config = dict(
    n_head=3,
    tie_embeddings=True,
    init='uniform',
    init_std_o=0.0,
    init_std_up=0.0672,
    init_std_down=0.0,
    lr=0.0126,
    beta2=0.98,
    schedule='wsd',
    decay_fraction=0.689,
    final_lr_fraction=0.0,
    batch_tokens=65536,
    doc_mask=True,
    train_tokens=158300000,
    steps=2416,
)
Each number is 128 + 32 x the weight over its row's rms, rounded and kept within 0 to 255. Layers, rows and columns count from 0. Numbers have three digits each. The size before them is the row's rms in percent of the matrix's.

# q: layer 19 attention query, 96x96, rms 0.299, rows 0-36, columns 0-95
# k: layer 19 attention key, 96x96, rms 0.311, rows 0-36, columns 0-95
# v: layer 19 attention value, 96x96, rms 0.391, rows 0-31, columns 0-95
# o: layer 19 attention output (transposed), 96x96, rms 0.331, rows 0-31, columns 0-95
q0 088:098119128185143144090171118140164163170026104114106062094169135130147122130099164156155183146106159111132181121135103136103112150122122135114079090134118142137135079151097148139143087113100138115168143055086094102163172151173150098142155146093147151177103141187159088109167041131117143127
k0 093:134096096144116148144183168087237125161044163123117172138140136096130114168130142175169142129135102084108151098151110082151125137158107166072121092091126065140125150155111132139137144119097115135157175024137106118119105122118099144156148096104072145132136114201157094143123149135074129120
q1 088:171127146119119108146093128114146186148147153149146159150106084075123038082126132149162129207154109132086200158131117157087148138173131157131191138148144094186100153114092122122090170146095117130138148104136066116082089156143156062137105162163143119123144106080112124195093080135095127106
k1 081:156158131151132168103121097168123170158133125204156176087187131113109162090128117136108152171163112141133206152176117146103139158137145127171171134088139077153130098130136167105097128155121115106147086137083156117112102063105165082138158160186141081206165115091191109117104089132136110072
q2 095:147132062117162099160149121135081113127124088117109165098118179129178128125159135124178145093132107140120154160138117124143161127165158163078171170096104195168152187093143156084161059106127176087078117094121152098200174155057108079136108164093134148133080093106144137158149107142141100096
k2 098:156193105158201098141135155150133137126126110115018125081146162149170127131069125108177127105172151113130145126090126115102152107146130132143156158036158164148149127184110154107148089113146182110112114124125143116078147172049165134135152142131096147127110109108124141110145066117168200116
q3 106:077099114118159203128113121070120102104173155107092134192163031081063130144140119133155117135145108117107148115130135100094159111091137086150073109114118137097147173187128101085147151143168141191128076155142188131120120165175105082106145110107166132163060120105129131106157102133085111139
k3 113:080140068029144128107112095099092154127177148110097155163160092140083130152113072118132090135097104100172151127150175135139129119109111099138059104123132122136160126193126126088130182185145149155145119123148146166166142127160059062112149126135155103111076143117152116146159084109039115122
q4 092:075142126106193154099095074177119103121106092180168158158103129150150159098103117121146094158165163170123113113165129182176110132102150170126101120126104150162069162137138115172110087166088048168170150117137100123165088140150095071090119106148084149152137170114204145130128098146174099099
k4 091:137090120126163162077101146138138150136073087106183091110116130160084140138109169115158178166150120131140096126121142183125066219087093141156102173096064163122081147135164180152174146159080123121164116127177091087123104096123155119127171104151132142119162159176120128166151148146110113049
q5 096:179119116129170112158097143183130162094101067152105050140120063071119100111158121101150147157190133130139122099130117097132108162107155158176183113165130131136083150109163174131098061125156101132161117115152160202142165171142154158157120122168133153160086159131128139087068127088150098188
k5 100:165194060103129127132094194098131217146127137171183081110168102083134121120150103129116117133090104117096118126147132162176107163080135133109136147108097098098189206145165106153108134113173154071116124115099086135147105095122166170095127109118132145110165137171130085075112082154116095175
q6 099:073138181159116103168121160115118105109108087179115138170138132097172128115124112152157138120148139157108053122120121125094148139147099156104083139128124085133137165143097177148068069111132172157127123132133155100101114107155121153080052105053149156149195103227093104107122138166192153141
k6 101:094145074097080091124128110081152106137102101214104155176083108098133150142153099127124199080129172168129114148081184053110101127051111144075161146116145102103079108107176126140128069155139126127151146131165143117111169076146143175169134152133136146139142166173102121119138138124115190144
q7 104:144148198142192153133089091154161086129171207097164057142137146114109159095058134093143089138163067110116093166104122111118174132135124112164157135074133131107116063064145162172138132156154122145100128118101127107146168136134137139132084112103171085137139098118149120153056081123148178108
k7 094:132108139165141150160127141096154100153130145097162134151116134149134165114112152121105046104137097143099095135137189147107143093130083113104196157129118152140145095009143092158194117105133122104115148097108136125179149098127084134159142101128109114092172119184052124160069094172163137067
q8 094:182167113159117148123166133100097114146108122137146147125188144084085146111113081135105079118087081114081128151091078152152152109103101120098122194086098097161181140134149175144088141238115119137145157093163111123183122134134187156168131156125166159101147111135107130200074136101108119084
k8 091:154148139122126078154147154088106116090159116165149145127149134068125086130091087169155083106119131074149107104099099180154194195153123110096142188168114110210102114076155152105107116096104120075145066150176143119114148179079140089176117152116121101131134143098105150156104103065142136084
q9 088:214153154133137203158162144125131104119107179066146140141083086176096113121123125169077135124146134163070113113163162117113138088138154115132136156155140143065114128107121176103122068128071136112090043171172113087117088128144163126091129135061105127086131123166125166105116099116078154113
k9 102:116141101102195177176160084115055118132134094112129147110089163117147146125133105154074165119130141135179152055129210118126161099136130184118107136118114175068114130113104071076095105089066088109072090119169076074148131082112130103115153177123135099103116094139150131146095120105115112132
q10 097:111199138138109126131146097176148107097118116091103158142156144150144159089165126117141148130036112132125130143102172106121073153077139121128091135127111079101229130062139187132130133166156129097112080155067155099097136151120064093151112058147099130096117156169143183149124126095149160117
k10 094:190134152069143150163146142141112134156175116109118173160119134139178138150158166080079145119126124112048118155068124103132142125141131114160123136189131117134173122058134122062160125177113140120122170184140133069172122164148077148119137104089096107092040165172170167094099129132154139127
q11 094:150084102129123137082160093137138112110137114077107118111136142135088163120136157111104124184094144146173099139069152151092103134142079145102201131141106134175124171104101133136098144153156149130145132163187082080171145187154155128102098113119145036169176160137128114093145073035089167110
k11 086:128115095139109127080189117125089117144140132117150201106141152077118134112163175100107068124073124091101110132068135189118113073155085170170115130120100119156122176145129088131076133130150124177137196119120124128169129155102157192194144118090153076167184152129092111105169109096087155102
q12 097:142127159073146195169053156039119109091113112133103139175143095120138046144093113107143161132125140125147167138185149119117149165126105124127108127083133105132095090077123157100098126159082191157146096157193124207155135125087125120158175160099149119133114141122178127183133140107112168109
k12 098:157119132136147173070075183072130147159146118155148074113164088152067150171136147181103215110130108132153124125170153078116147092112136145102103105095102134148120121106098163093095073133098166136144111156139152177157079132062096150182152195107135149106098098130106091131081131113150177112
q13 099:129164163101018089127166125141100144103138177087151116123146166136157117117127147100143126166112095118097085142186175141145165109148140137092149146115127124199157083137148198176123203111120107123091137116129029146150118110122078126099068123128086111145111151130095141111123145141177164173
k13 096:100142091157070135150169123177080093135224131132105106136104187158135139118141152076101112155141077144146117118160136129106146090112129176089179162105128119161186077166176188151146154106116082127113125165080126093133131137120077159149103144098106088134165092103076119118117165160169184081
q14 095:080131081125113164109150087155145175131163152177139160162124140148112160175141118121137129140074136098091097132152170131113089105125158139088094164148120084150141092145135192160149128085106159195122138174123107147149154156168151162130111118174114121179162164171085083106209100158048068099
k14 102:094055093130148109137148085136148150130145085138087184122098126142090139190102125128167146119126114126108146171115121108136107123124201115135124126129087133140160100115152155146132160073076103155105200190196129194113146175151152121120142104099079060167205130149106071124157152085097131116
q15 115:158116098123145133110088127095179103149135119113155135137104117100145140083089112094198065185128050119111137101160095140171109186119095102174135157106157096193149075127206096109077117099130157124159120177128122161124084160175084134162113148161136161154128177076129110147157144097153077111
k15 110:155131108128139171129073133090149098176173101179146141137166094135119123114088120138176127153124081134077119125152124113153083122112127124176079196097127083164131091147158084127096159084150157116095128205108087195156074153172124138148111192139094152120178135087145183133162166119175090105
q16 097:114118143130099167164098101105143157099063090107109175136145181098128122201165130123114119122131159149121096102141090130073097110129120149114125165133093157072126145129089142074152084134159123098152092130168114146144154115087157107115154086112107106103067093152126013094102092109061127201
k16 100:102090128172170124168101109128100195148123116104141113125167173091142109203178085172140187123180162156138160099113110119086118140160133196150092158139136172134152151205136104067159135148176139133143137120176169133167165103094160095134163127065168083105101095132129120149123135137110159179
q17 095:133145101101121138046138177136109169106129073146168166098056169131117176099139113130119202096102178100153130074095115071159130135097101149121111139156131114139063180068121170124218163138144124191161136158163102107104122132134106133131117165130155127136122172135171090152129116176126103143
k17 095:159147114156121101075096126099074180134109085117163156101072136148105180139138088153159122100098134110092078107090086087093143126134132133109188143192114159166122160169114178107143106116091189158126132140132087098085109136127139153063158157064133129089142135169178125185175094141106115192
q18 092:087126109135135175147117169089112113152105053117127093126166075093152120071150159205154118113120142151108141109130074080129162095142081120146175154190136124120187162104121108119127137107018144168129139139126108155155126074185151146137159180158161100108085092120158140086148156159113153136
k18 102:078208086160140155099104167068144114141103121154125133128167068107149134079127162143155107110102181119119112108181116117127182128100089145124098117082130152146153144047123113079132153074083084168098110107188139141092124122127183104144179155134093114182077168111098112112128162132091181118
q19 097:047095182149174086130131091143195169117142145096126141127142148134165103161198121069125104086123139162104152099083135153087100110151130151116096139166127092122128153108081137117193138117197149134110119149176184114120122173117121146150159106122136164163099119144166180077129149191087163189
k19 092:113108135111135074076154090185111158119085148064102088126116121175161162146147076122072159102131136123089152159092122156112086120163158195130057140141115144117156138087150137113190112140127165121101140111169177105124128143100070137144159097086066173123082136166128152083079136167091139180
q20 095:143116093194123137145181147154091127136106142121174135113208159164150116147169065143138141100133095135140092100172134192117148146187090226099145181130121107111095119149126069098094120140067067161141137084125169148125144124114139145159095093095172155160145133143112133121075147077094112106
k20 097:156122108171150081133130131154101080107138119124158089061194121107171158128095043155112123146157125093086103109101158145137085174153126170094156090156101098099062097118129100135076108132070055106136146069150144137115166157187176121139111104114103143122176117090106129106103131134129194151
q21 097:148125162139141135135155087147131152101161172138098147116119108080090108160107178120172093122109164185161122121188068138122169070139180123109144120108087126091123129169105123122171104116141118108051124137110154128147140119079127177094137141150209146170150156186068082072145185183163123143
k21 087:054095100138159074095119106096134132095166136160121101115137143131177164174109139071120172125175104142091119092148157160119096139132193144111110094107127147152176154108124131140161123102187115126107157092086226097141135112157100136105107165186183109163151132153089212085158138141150099115
q22 093:112108120142134156073199126142106142114138107110137167162129072117151128154108115124110148148107101136088165103179133101137148109150083140140122078092137138209198142129178103043151162130145058085121136114139226124120115107135120140114170149184137163147141176114108097120150045141158105126
k22 100:150100096111083152095166113177090117099103137161120135158165103106164084164100132128133144174113123113071191088139180149132110134130109146149134083111174131230153133062141175116144160091106119113109145111126150108168101161143120074078096156154142208154133159145147095166170078164130177121
q23 114:127206146153104088096133166131110115098114122151150142113148194123168137099125095107177121099195096163164138149108130158127099139173095097119115120141101157061078174113151166125125112114156176131172086138148081084148165128091074162203128163119114116113176143057151174115106080074114122131
k23 104:171201080155131165109143139156128123110096115134129107090117150121128083074151143078148172109159140154164142136127152117170147110137141157126183121169117137116071188105095107115193096129161203140137104123124085110088183181142073173176089104110088120112183193093142156133079130109099162126
q24 112:176102117094109106116068175100138055136144140093117127136116132099128082126124049164153142145129131164113158158179105082134147118101127109140126168061139124138191127094137102187077145129169143129141128152101073131072105148122162067123216140186142119133092121090173132078137076153141102116
k24 105:138158118093120169134109143080111105080129107091147150078130101126138076115125111095125124118147109165155106168198072059164143203155147130142096135110150153163149120115118083152119150157142181135093117148087138150166087099133145040137245140159107131111143105130119125086123131174086163099
q25 099:084101109101066149063148180164175066129106139136125115030131148132142117165117108121141142146135081108163098142167156153218105114159162134116140133113126140137132111170126058173183147121159088151139097152117096125180118157155101090128121114143095118095169195086108181179120133128105128138
k25 096:140131126124111193141112121116115092115137135130068142095105148131120138108134134097154099149182095092162081124185142206131069098162204155148114102175100091100116116184141132170158155103162071125141109138101122128144100150126147100109110126088057208073123166109114151162102179106071092111
q26 095:138126194112112120140094091099151130125137101123248131103114113196080132149116129140157150141144179124082102130142105163152141127091152174077161102155091150133098103093124114169110198122094145145145118119108107036145069083115152083182124156134134100167132073090151076136131132141124113128
k26 097:098138151160112143118128037116176167089151096090178125126070119136104136143089124147178154156131216078138114133189157127131182125095095161109160119105102152158084074131130107166152171127110117145101144120142095060133091138106141130177140158113170121172149061103186141101072131144122110113
q27 098:125111103163161133090044184047075177090131174174135107138082094142127117115130096135132130171140165083121084120129088152160154217120111144163125123045110136199155167138130116121119083095105102134093143136108108150137135120126123082143147140143105125148097132155108112140122087110129067197
k27 096:133137132106161193159094185119103131093092103115097055115160143089082171160071101176154127104099126096101110083128110060137118210123149112146147161112136079161145151189127173136144102135092106154130125161078101154093104073107144104160114120181173170158124123141125094075149098154135087136
q28 090:109123135155143153139117127130079138159108142079096104134119112099114107090171120112130190087134178167131123080105121136138077126095170194198121185140160103113092154158075121070126054123161155154106138146174193097138157171152110146128121135097156093069094201080083098136114124134155152110
k28 087:135144089094161157147084121128082088131134139147093172110117167109135137100195108130095160127108138124132144161196101141102099151148073190145066133149106090117121242110112116137138043079079157149132128085089119136156155115127191130063132142110161149081118152154141144144141089155139128152
q29 091:135211106133123163143058144123150135126195122157126122105113106105078154197166110164095105140155082162127140123155133152123085146140138116138134172078103122129123099113094066122085174116128109149120110117121128158109128128192096144053137149188184123168136115092068123168192162135176111182
k29 097:140190093109079137151104138146174151132157124133093088047077109116095187152132085146171082147153098178108139141175127144140050177095122101215126113120134102126137083115180076124105163145139126146096141107132123084125115158103079091107153175148148132103114145062090162106174146101125121119
q30 103:131113137178118140152129095127173172146190107139110207088168149143146138129148164143162154085132090097096141125145077124146171153096171093106161096154181136178159121127076182167158132104115081060115076163109105087106116121165202117118104127138116162157116157080189179139150116122125160163
k30 094:152101147125130124160133086057170144149116168126145113130119111142195128088149156134138154193153129159030166101157093146105121133120138085082148099172198185137123068144116170102139130077088084092094130147136104092164133131065152091164155127123111119138126091079158146130188153139093096132
q31 105:182116093158159183140082135131112118148097110090109154089164128127129136081132166144149084105147123105188134129140094169196083144146153144200054135146146062134122169083174072131125110119155160157116150119081159154185097131147134106110122086107023147125159122133103130080146139149102130124
k31 104:125150148121165148105038150097151094105097092079122140134126099118133158083134129121155107126201108141138148163072110148138129161126165166196127166069077171106135159108117116086102117087135109120169133152083155135110140101120061123165111074134065157171134075122153098158160184149161128190
v0 079:048158102091186145167137135122147146056125150146187119161159089070151063061140106120114187172099187150118098127164102113139152130155115116124098130108129139125104124109116107105153055143071173163132110124071154103069155172102161093151134133156149127119115111155136130171071138170120146110
o0 072:113180106166151152103122153112161138128142143048126148071115123132120212098133100088135138144164068144156181137118159182176074105105149169073155174120099099170100114061170055121158134121155103129165090079129086149105162108139103152116165086145106138151125181162152148110124154126137121094
v1 078:122154138151142110046077071096149178096190119112187167124149158146117169138115096151060182135115165145114162114149133156130101135132098129166148180111155161044130085146144162129161137131111124112108121159101068166100197130133114121131128128111149101103138116062109112042111154130178133140
o1 086:145097137143050105088204131160172084104091128113084113148148135127097155163145100172099129166102128122122096092107121090116093120113110150149111108041165136204145160110135141126113082167140191121177176100112189115123104195177119139115137112102081132141128143158165162142083105133100162082
v2 084:145161143136123083172142131101074142160090065092119129115168151080140134148140153092176077100158123108141157121118072180116110139177203116093088073137133096167126208098116119098120120180157127187187171109160153108144111118137164195116149108102088136085148144189154122141166115138135138126
o2 087:143143149049161147121119128111098121143188111152196109149126148151154117157069125116133185143108135070073089130126110148162135158050074108109130152117126108155106049118152099128090210120102132145105120126168099120131102064130179052088154131164116123153138068107137100118169119130109129145
v3 090:098133045138163134133102088132133104175117071182051132139086107131130164122089140110163122146113099113140162116122134093116207167126101166153108126191136205162165150143146083118094135129132136132135112123077119101190122098100113158160126119071122102127114080128144061175098121064169132163
o3 092:142116129120098134177172123175087167169116159145140157175107146186157118163138192129120120102169111148210094152118195130107151105168162157109158108164121121092081079171105089118112124117128072141176171052144187127136116123153143147126105131140082132128164137083082112129102159156159057118
v4 074:116155186156090174135138102114144121144094124154155177044114132152097104176112130131106140083121090139124099095075094147116198122120165190151093077140088129100165119164158139059120098186100101117099094155174202105124114105089125136105085128203155079121108157153105106136135116141097131112
o4 073:118107118175153126120122170096135128090103052138127132149164158140091104168091145169177120096163076113081191133112157143133092078142109108130160146087138170117095109164115153195104147092165055119093122127116072086044138157156149193165149130165158161156133115106156131115148087105117172107
v5 082:151086099171152089168141177151073127134119095143110187121113105101126167112154139074131060130108151110127109130158133126145153129166092145150116128148136134134107136129121108155107123104139077112127212120145183108161101127115070132121180142214057139092110080132098089215172192116090137116
o5 092:129111132117131093191066092142048189121137103122141166083128118179148108147150160150094111127155118104130138157114126162184159195089106128182157138128083165093124144055132131070171193108137153143095197090113099140142099121113102109109132091090138108154134108106118141102063128156173094158
v6 090:162090080086115137153105120116103161150122114093113178100096081120169156173169187110143087139134073165123152073107092121159141119100151188107158114133136131186113168113082099149117136130082080138141126194154208142142115132158116155095099107174076149166190198101097138152145141136120122166
o6 096:154099170119104108152138131126115191119185096051164119127095182093116141152095168071135158150139155115099083141115169175081117154135109074120102144142081169070176114077087140119129142134149109104140147128183045093179152135149164136107113131144132151090119027109126142118120143094136138118
v7 083:104170121165125134182150104051146151091141121103098164144114124118105164101147216097102130112117162120130124143153117142071098114154191129159187099093150116118163140106149132091135119143123110143136053131165164100080151023152136131154204112186158115112148094148104135148159178137095131127
o7 091:157141115160118073114140098122091173146139074165095151134114112134084181114101087099144103124149074149164184147100118171166143162126127113094048162145126076186083145015125116177112149167116151169087122177147125110086122145139144163140137152127143115099193102116163165108147146130088130113
v8 097:130101206118069138110190125153141172121102117132123163108180092102122132093154121197170114113136161159111095147143139120154102068064174123142111085130129093084145062145179140183182133122138147128096134115121088124070125172090121161109068155165155118113115103123100191153094187148124126106
o8 096:169103125114167159098074166019101106082160114068174152087103090096104120124110123126166131128134134119149175128105061134101102207144144130171112172108131165161165161144094121131138110134164131113140105145097134127130103146123152066184204126128140161106088202137145160149121121128100098103
v9 089:118068136141092145204166144122084101064096129067124160128177127156116169206142124080145097104126160139136177108136132160096102121060135138118117102100067106140172141105104094151103143097178157161125072121114127107112142084084183145145110140091144114126145114181125122101163129139123218104
o9 089:115149153109125178100170147108114093121162115193131128132092088095098125043095145157133149109109120122149170145132075132118123139087114045207144130148144090104106102032144122167125183089114183135158107186149143142125045107185128121095103127153146174144147117120147137140158157104131116129
v10 073:126133087118125165072115143110068081114070149133141132132099157094169172103100131150119081086167108059109138159073161140080157097157183120125101081156075102122167129148107116109035099144150167187114118132142144071156144150179167121147193173121153148158112129150130126167135130097095139102
o10 076:119151166135115074147155097090129140106142082194129123125138096135146013160147118114144164082113150135176130145151125096160093102151153110148113145142070138129099160140139117156163144109148071136099125102060056153178134041099132119168112135172085094129112119094082145116175122141086166126
v11 098:104114106186150197111101106174171121089160076179094136107160111109118150121194165137143126173102116134146104115132119108103107133109146136142080141103185202150141139122122143108184154137154112120068152113082157167103070135143093151123076065143144161117076092082110197123090180165142136145
o11 092:231104100150133113113149122078157153122136129141145084129116093094075176134122136109167118149168091126156135154082126113082082169106121128094148125102096077032125084159130091162097111150178128139117161053155155147125124147067101118187100118085162116149129137133138130168083164075149136117
v12 086:110077100147058112118143159170123119162138170145141113154163123159138131092110081151089153152145239144116180121130130118165116184092044115149116140157133165089037145143108186150171100119073133127136128127104113130115128139113144107176179116148139084108119058155100142092135113131159099128
o12 083:125209108142153114142114126133148131145119163068139121116104079121109125086069151164137099092068119079135132156180175118153160114118078122194131118069120131145178147100105047082104124092090142144109149129105161171092098167081081171112093108119103122135146177170158125199090157140128118130
v13 084:135145124135121162117174165113135143113088100124159176141127144119040183136120091119048076065073136102127206114121161172097094088122168124126110119107129074062147131125164150075174124159176080146129127119164140116084127137167125123177112135168106145069146119167116134074106113156100123138
o13 087:154122152136108131124149110067077101140117121163153168105182115100146125119137151145238138161103079111116144140168046130126168148148115056138111163078156094218078115110141168120100163165117158096146131112174142121143107105094172128162087102100138104165165098092140150147128076130126153121
v14 092:134127142158121157098148146100168115103140148147163149172092123145109150138125149096098171164071200137145096088118118086116091125091093120145130105131114121106210158130107084146112222098176142106093152147076126125085151170158146124173116120122119173141114084122152114061079060074089147176
o14 085:083104102164125172167138166112105099096103176169131112135146122094102048057136134104121107109139136080101128167110147124095121157198092082138083122157127114094074146090171189090132104161109103146134059078165150134144123111163144114117090117131142150149173145192146159151091144160173140064
v15 087:109114109146182159107158150106169118135125093115089108155138156132078141044139133132124170116070138078093157107152108106107097142118081141087130116138194109100160169140206121145185129125126085051105155142110197192101162113161149148165166087139160154100134065110162157090116100137127131134
o15 086:133132125134106121127094151122158145109086143161104135153185115016149143095148120148093074137124111092140088134080111174125142099146100118149114120154086141199097135169118120148044174157157176130140179137159109202162144139110081113121089154130159087130171177148113146158105158115089108066
v16 085:156142063066084134057130171103122159126158173182100144164118201172127142162095116112064120141065122139147107123132179149164146136156122186150155146113065123109108109099107109100161130138090082145118135111132112149089159097118182122171169152164171157106094122106175085147175108161095101128
o16 088:117108136184140103130114073121187133139099153154136101064126147132219098171112101127105163100117074134157125130145135109129082162134196089147093138072155147162156122092075106104082120158095135120083115135110136119117158134125077167119058112139142071078162077157143092056104101139164135110
v17 086:148098097130097113076118115159170103111094171149127153126166186150151151158076111095096156127106150093197137173139127096094152092105163132194084114137110134104110108146173105138085133120059077059139100150051196119101141117138115120200151155077145125152114110096148155085159119134111151157
o17 092:078119101161136106089133118148154132119089119185111070158097147107074121099131118154131183058072133131122196122106114062145131158181157077132140134061154134116138120167131133144152160149135100179102135101171117180124091150113172160129094088158106145116189141174105109103088126179140082066
v18 088:147128146192121176134095120141087093149157175144174093122129149167132138168057158071124121138164134122122116110136106154146115148128114141219126181099091168152185080156118114134109172083112121144176071122113165137171128122143040101099138078085100149126182146143084127135110070134105095107
o18 092:112155101129100118126182157163111115129114128141157085129113113140153110165179171137080163079144140118119186105121139093128160074129076099105218140139176101098102179120075129146157102165075157142136107130161140133087182115144191234111121137084154145138127100167161119167082131122117161155
v19 099:096144113193101103162157119122107163105171066155136120169128149076149100125095170149114081067157108081162129106091098125072103116094177154123153092142153115132158092114049100089105084116170147210191118129161129120188134141108129112129103172176094122099135095145178134115126162161133144104
o19 091:138148120075140154114092152082152127110078101183149183156163164173177197157120158121148177121108103124130128102143148181169168220117092124108084131148121146154076132089086151105149153081134148133136109135113113126125150075132123144070133080162071192095158127141105122172127116097109170177
v20 083:100185153092125104147192139118118087121116167127212078120145165121123096163118092100106115087110135144162129131167128160125095080116143106208156085114129118149091121161108095115133105118100176107113124176045093151128100140093142190113143102066155115157099162192119132107161146143112207123
o20 084:114098121174081174085157099156150120134125139096079107198159063143139145118124135186169169146133126159099162131166043126125148111122111077096133073093126150101134103123136133126118155159125157158095036157140115140142143120097143014119181169159105137155151162113129112145119135153117131085
v21 100:134108122138131086097106126171171097137103111123136092152122190120116175083091111102054207144065195129111196126143131168154145125129124127113164144104140150084098117114194085137147104111138133114155182101168134127081120102088173089165175133118124081059104131126162124115142094139133101201
o21 101:093137037142086103085086124149158140133110176169117090134140108121143129089075128128129089176123071121154129135165135119173101091134113101185144076084196093175207120179187119081106101132098159137162151128088120148121146132181096142097091123174130150161142115145101089117109155176149104126
v22 093:090124217205093073086146209134147093118128116128156138148138140094128152068162115071147107130096130162129087081181172124137089105136172129119150204112104107148143078111153151108123169061160156130104169122186199108157099152133149136131110127099117123124113154128129126139125123143118064118
o22 103:186148080122101153103075150068096167155091155148123079106156092070134098106124083106104140129130107160089178138212108122132189107159112136156108135119108093103104138159126122122114099137132195092076117136122145160100100123135105124173211147166131093163093111190102136096117094164140180170
v23 092:091097153164124113148171133149102161127146123145068162080143087146185136193170159128122105086174116121155075083083116146134109140139139122086130073074118090163168065137079106129147161078120123101101104132068131154161078127089154159091134119114164141172096147132181159147127164133191178160
o23 092:173143050095129197142074137093117091140133117173155123157124096112051141184136170151150157121137085096128130172106120083088105137056203133134076144180108175047133153088098167149124113107176124152144122184140118149099089097111126102089143126134088106121136113104137172124142130117143118110
v24 102:112156161046089069107101179162138111087102168122144117159137139147134132134107107171124137158119134206115116125140158161163096101078103136161088200112091188106143064122131179202114118129087184118153158140102113109176159127106130138155066108154169114145132106083094114093126120140092093159
o24 099:145164142162131192146161139127181143124092140138080063094034137084177116081129145149133137173179154121135135099191089099064153152172127155108147128108184105147204159100146104147122111099176085082081110117133144101104130155168130161151172175111088161101149132143118136142123115123168123122
v25 076:111122211165139126183108171120131111173154036171108137102138150110125088125148133125091192113146131158172115136134132054133119080117148122050107130051090123147131118139115123126098092174107153145167135172121180150164176095119118127099129153156177111164131089170152084162103139175107150140
o25 081:170184109120113119103142184146185130127138139111133136121114147114144132169092124131163100141141050083101135108098169170154153161162170169149142103203092144120087128116158153180137119074119108130136072168160080105100130107183126113085178080068067109123146135116061184094142142109164109141
v26 092:160140125143078110165097103086107125139110096103153065169108179155049213152080135044131113172096086140080149100134128118129140109108133130175155165084111180058101123129106118171147132116142098100141090132092162148146142062139136078137147151139152133165145121077156111140142135142126133194
o26 102:091150134139092076171176105206124147111103128146113126095111161137158134107117142159068158158167138115164123168140087166109139088162124073123159120198176133099147125140166125121099156090105181160160151114105177060123138161177154121086102112143099095118167109173089133103070147141113202079
v27 090:114079156234155118124140123137103134090128134089096148128121143125155108064100121113121178095086088145147176126117140126151145176089099150149110057194096113179135080095123075134133152117113118163067089128110116130166124086117190121092136082077130142135092104152116139179144077121163183149
o27 091:129121143130093171117095159115194150183101118175137108142124068153066093184125140173116117168154132149133117174144109141183152094147168086182146201125084082130088095139070085113109072122101122092158100184163151121128125137129145134130074147146111172160151179154089118100098177118132087125
v28 068:167232065133168159143145132130146141145101120136094137182144104117135114132125112126136133166168100122129145138131121105069100161130094125115139171173119122192164152144185098181146108134081102111152192068162190139167129055160079080128124155091078135129145143133119125084118081098145154087
o28 081:129122128121168169099109117163069057161120100110105108099100182179159139061164123089094109102070142089130080185086136155141195071124112158086138103142109129143091112159112134140130168201142150127136128142110072156152165166172118160163121085122120085147095132091101094107104103079134120086
v29 090:136156107127124149063140129129113127103097139138133132059089117186154117094162192178152148195140107090129113099115152098128128144129079134157124114173148135110126160156204146117152100162110055148147165148086128156108102138166071116166122086122097086096147128105095147147072087115102076219
o29 086:149168134141163076145158095111095144164156167120121144138174119101092099150046169084108138123129161126121102118148149147112156140095116167078144168086149177131122146193103119140101102131104070140110148098123145138187151163145184175180119163113194113159107173135068098169107077091123112060
v30 085:142092114109109080177087175134142121116128046117087099144116147142198066154146177062167055161120146078182118131088119144109127192122087116118149132154136161175177133082077129106118135090128119120146170128094108142157131122124127145067143162086071160150143135094166133155156104116152167109
o30 085:149082167047157124136049103125147127178126162191159175211110134160118179122137098135126153120130151124144131067111138128113179124117130119083105102139086158058126128088127137098138135114117141165167159105151148135119156095193078129087124110107103143084139057175129085136162147147158086153
v31 079:146110143100130152096137112130135140147118154162093227081156100104160101179086165088114169096103121146100091163109085133147146125116156127134182130104138143155121149120105110148137145077094127069050140115053115169130119154104056088074084125054161186136146164150123113129114170096128139141
o31 082:189131125142098165162071146150123089117145158103110091134161154166111129148157118162196091105162158132189180112105130097159154125163147163163129148114145148109146088097112143142117135159148045179125156150161128066142156110137209092114097152065155142122082092116185143145098208140130107133
q32 109:136185131067146115145150081104154187107124094164144161169112083135164156130132132129189128125196172151080180058121104202150146119109118160110135142066164116148189123149135122107192118132124092076124150149098113132078116117159134129099119088125151171150063115164092133098146110149119144068
k32 106:103148106109158128121153045140103138103158114185132069146213136135081080078144162103136125156124142133084097099186117181176148183123100087147137125098200102164160166071141119097104126140107092092120103108175120087095104124129118099117069147169117126106092139149185120128148072130105135129
q33 108:146109126164191141142144094174131131138155103096165167122153145115098123190181141129104176118147124168094145103100126158163113091161142116111128152091120084075117155183105145107135058092147149139095103156098157088099070100111021174119135135107179088158140097094105108062155131094119166147
k33 110:086127132141188112127178084160085186111143094104118141073084146093208184129133116072136149115114119126113114141115133199112133146128089158114048130080111159125113144155152115094104103165137118150116093103136139081138167165116094116087152119147192081170142094069116139061102120119112183141
q34 099:163125116170163132136100120136149134120160128142128108194124142058070118185090122099145097143120087146092156118184113142114135064134112162109148107167117117145136090065080119125101061138073110088126139152162099186152135129094211166138194159195125115143156089126149149096184099112124102115
k34 108:061150153162107089153094116074155121167134082109223127057146108169156089124068126185116122140156142107087169115171160159121102134156119128104106146073111149137163125073180102138130086139145120088111125155174112185143145108164172145144101126123140125165120096126129157111100133114190109053
q35 112:162023109099190164098129105120176101109145088127131136148114127110126133154131131150101114160125082169080119154167122144144081168131164132108116146048141119145101123118175094151148160174182123192127155154078136214138137141085074141072092153145114114139112147059117111113130145143155170144
k35 115:110081125093145153149123154099176173153164105098147140173082186143143138117169109119136087146150074126118042211143126112141066179133137071161151119073118102147143127189168123126166144144142102119157153139123146136136116057100100089089114091153184140103174104095072131138153121155174109126
q36 112:081082164158137147140173181107117096121135150091119126136124097145150101119089139178113101063081113130042115175141087108129116098169083160116162117124089173168133130106121096129162158189102120155184077108082139068115145083094064116108143205151153121168111145147151138122153123149094149166
k36 110:100154172154130154139159153180142105134130136052119181171136090130099143155107117153180118130116102130089145183140215121098177131161064155175154119140102123122102092064122142108202149140157053142108127130117116107138164139165116075105156120099110108121125204132056134145144081146110138116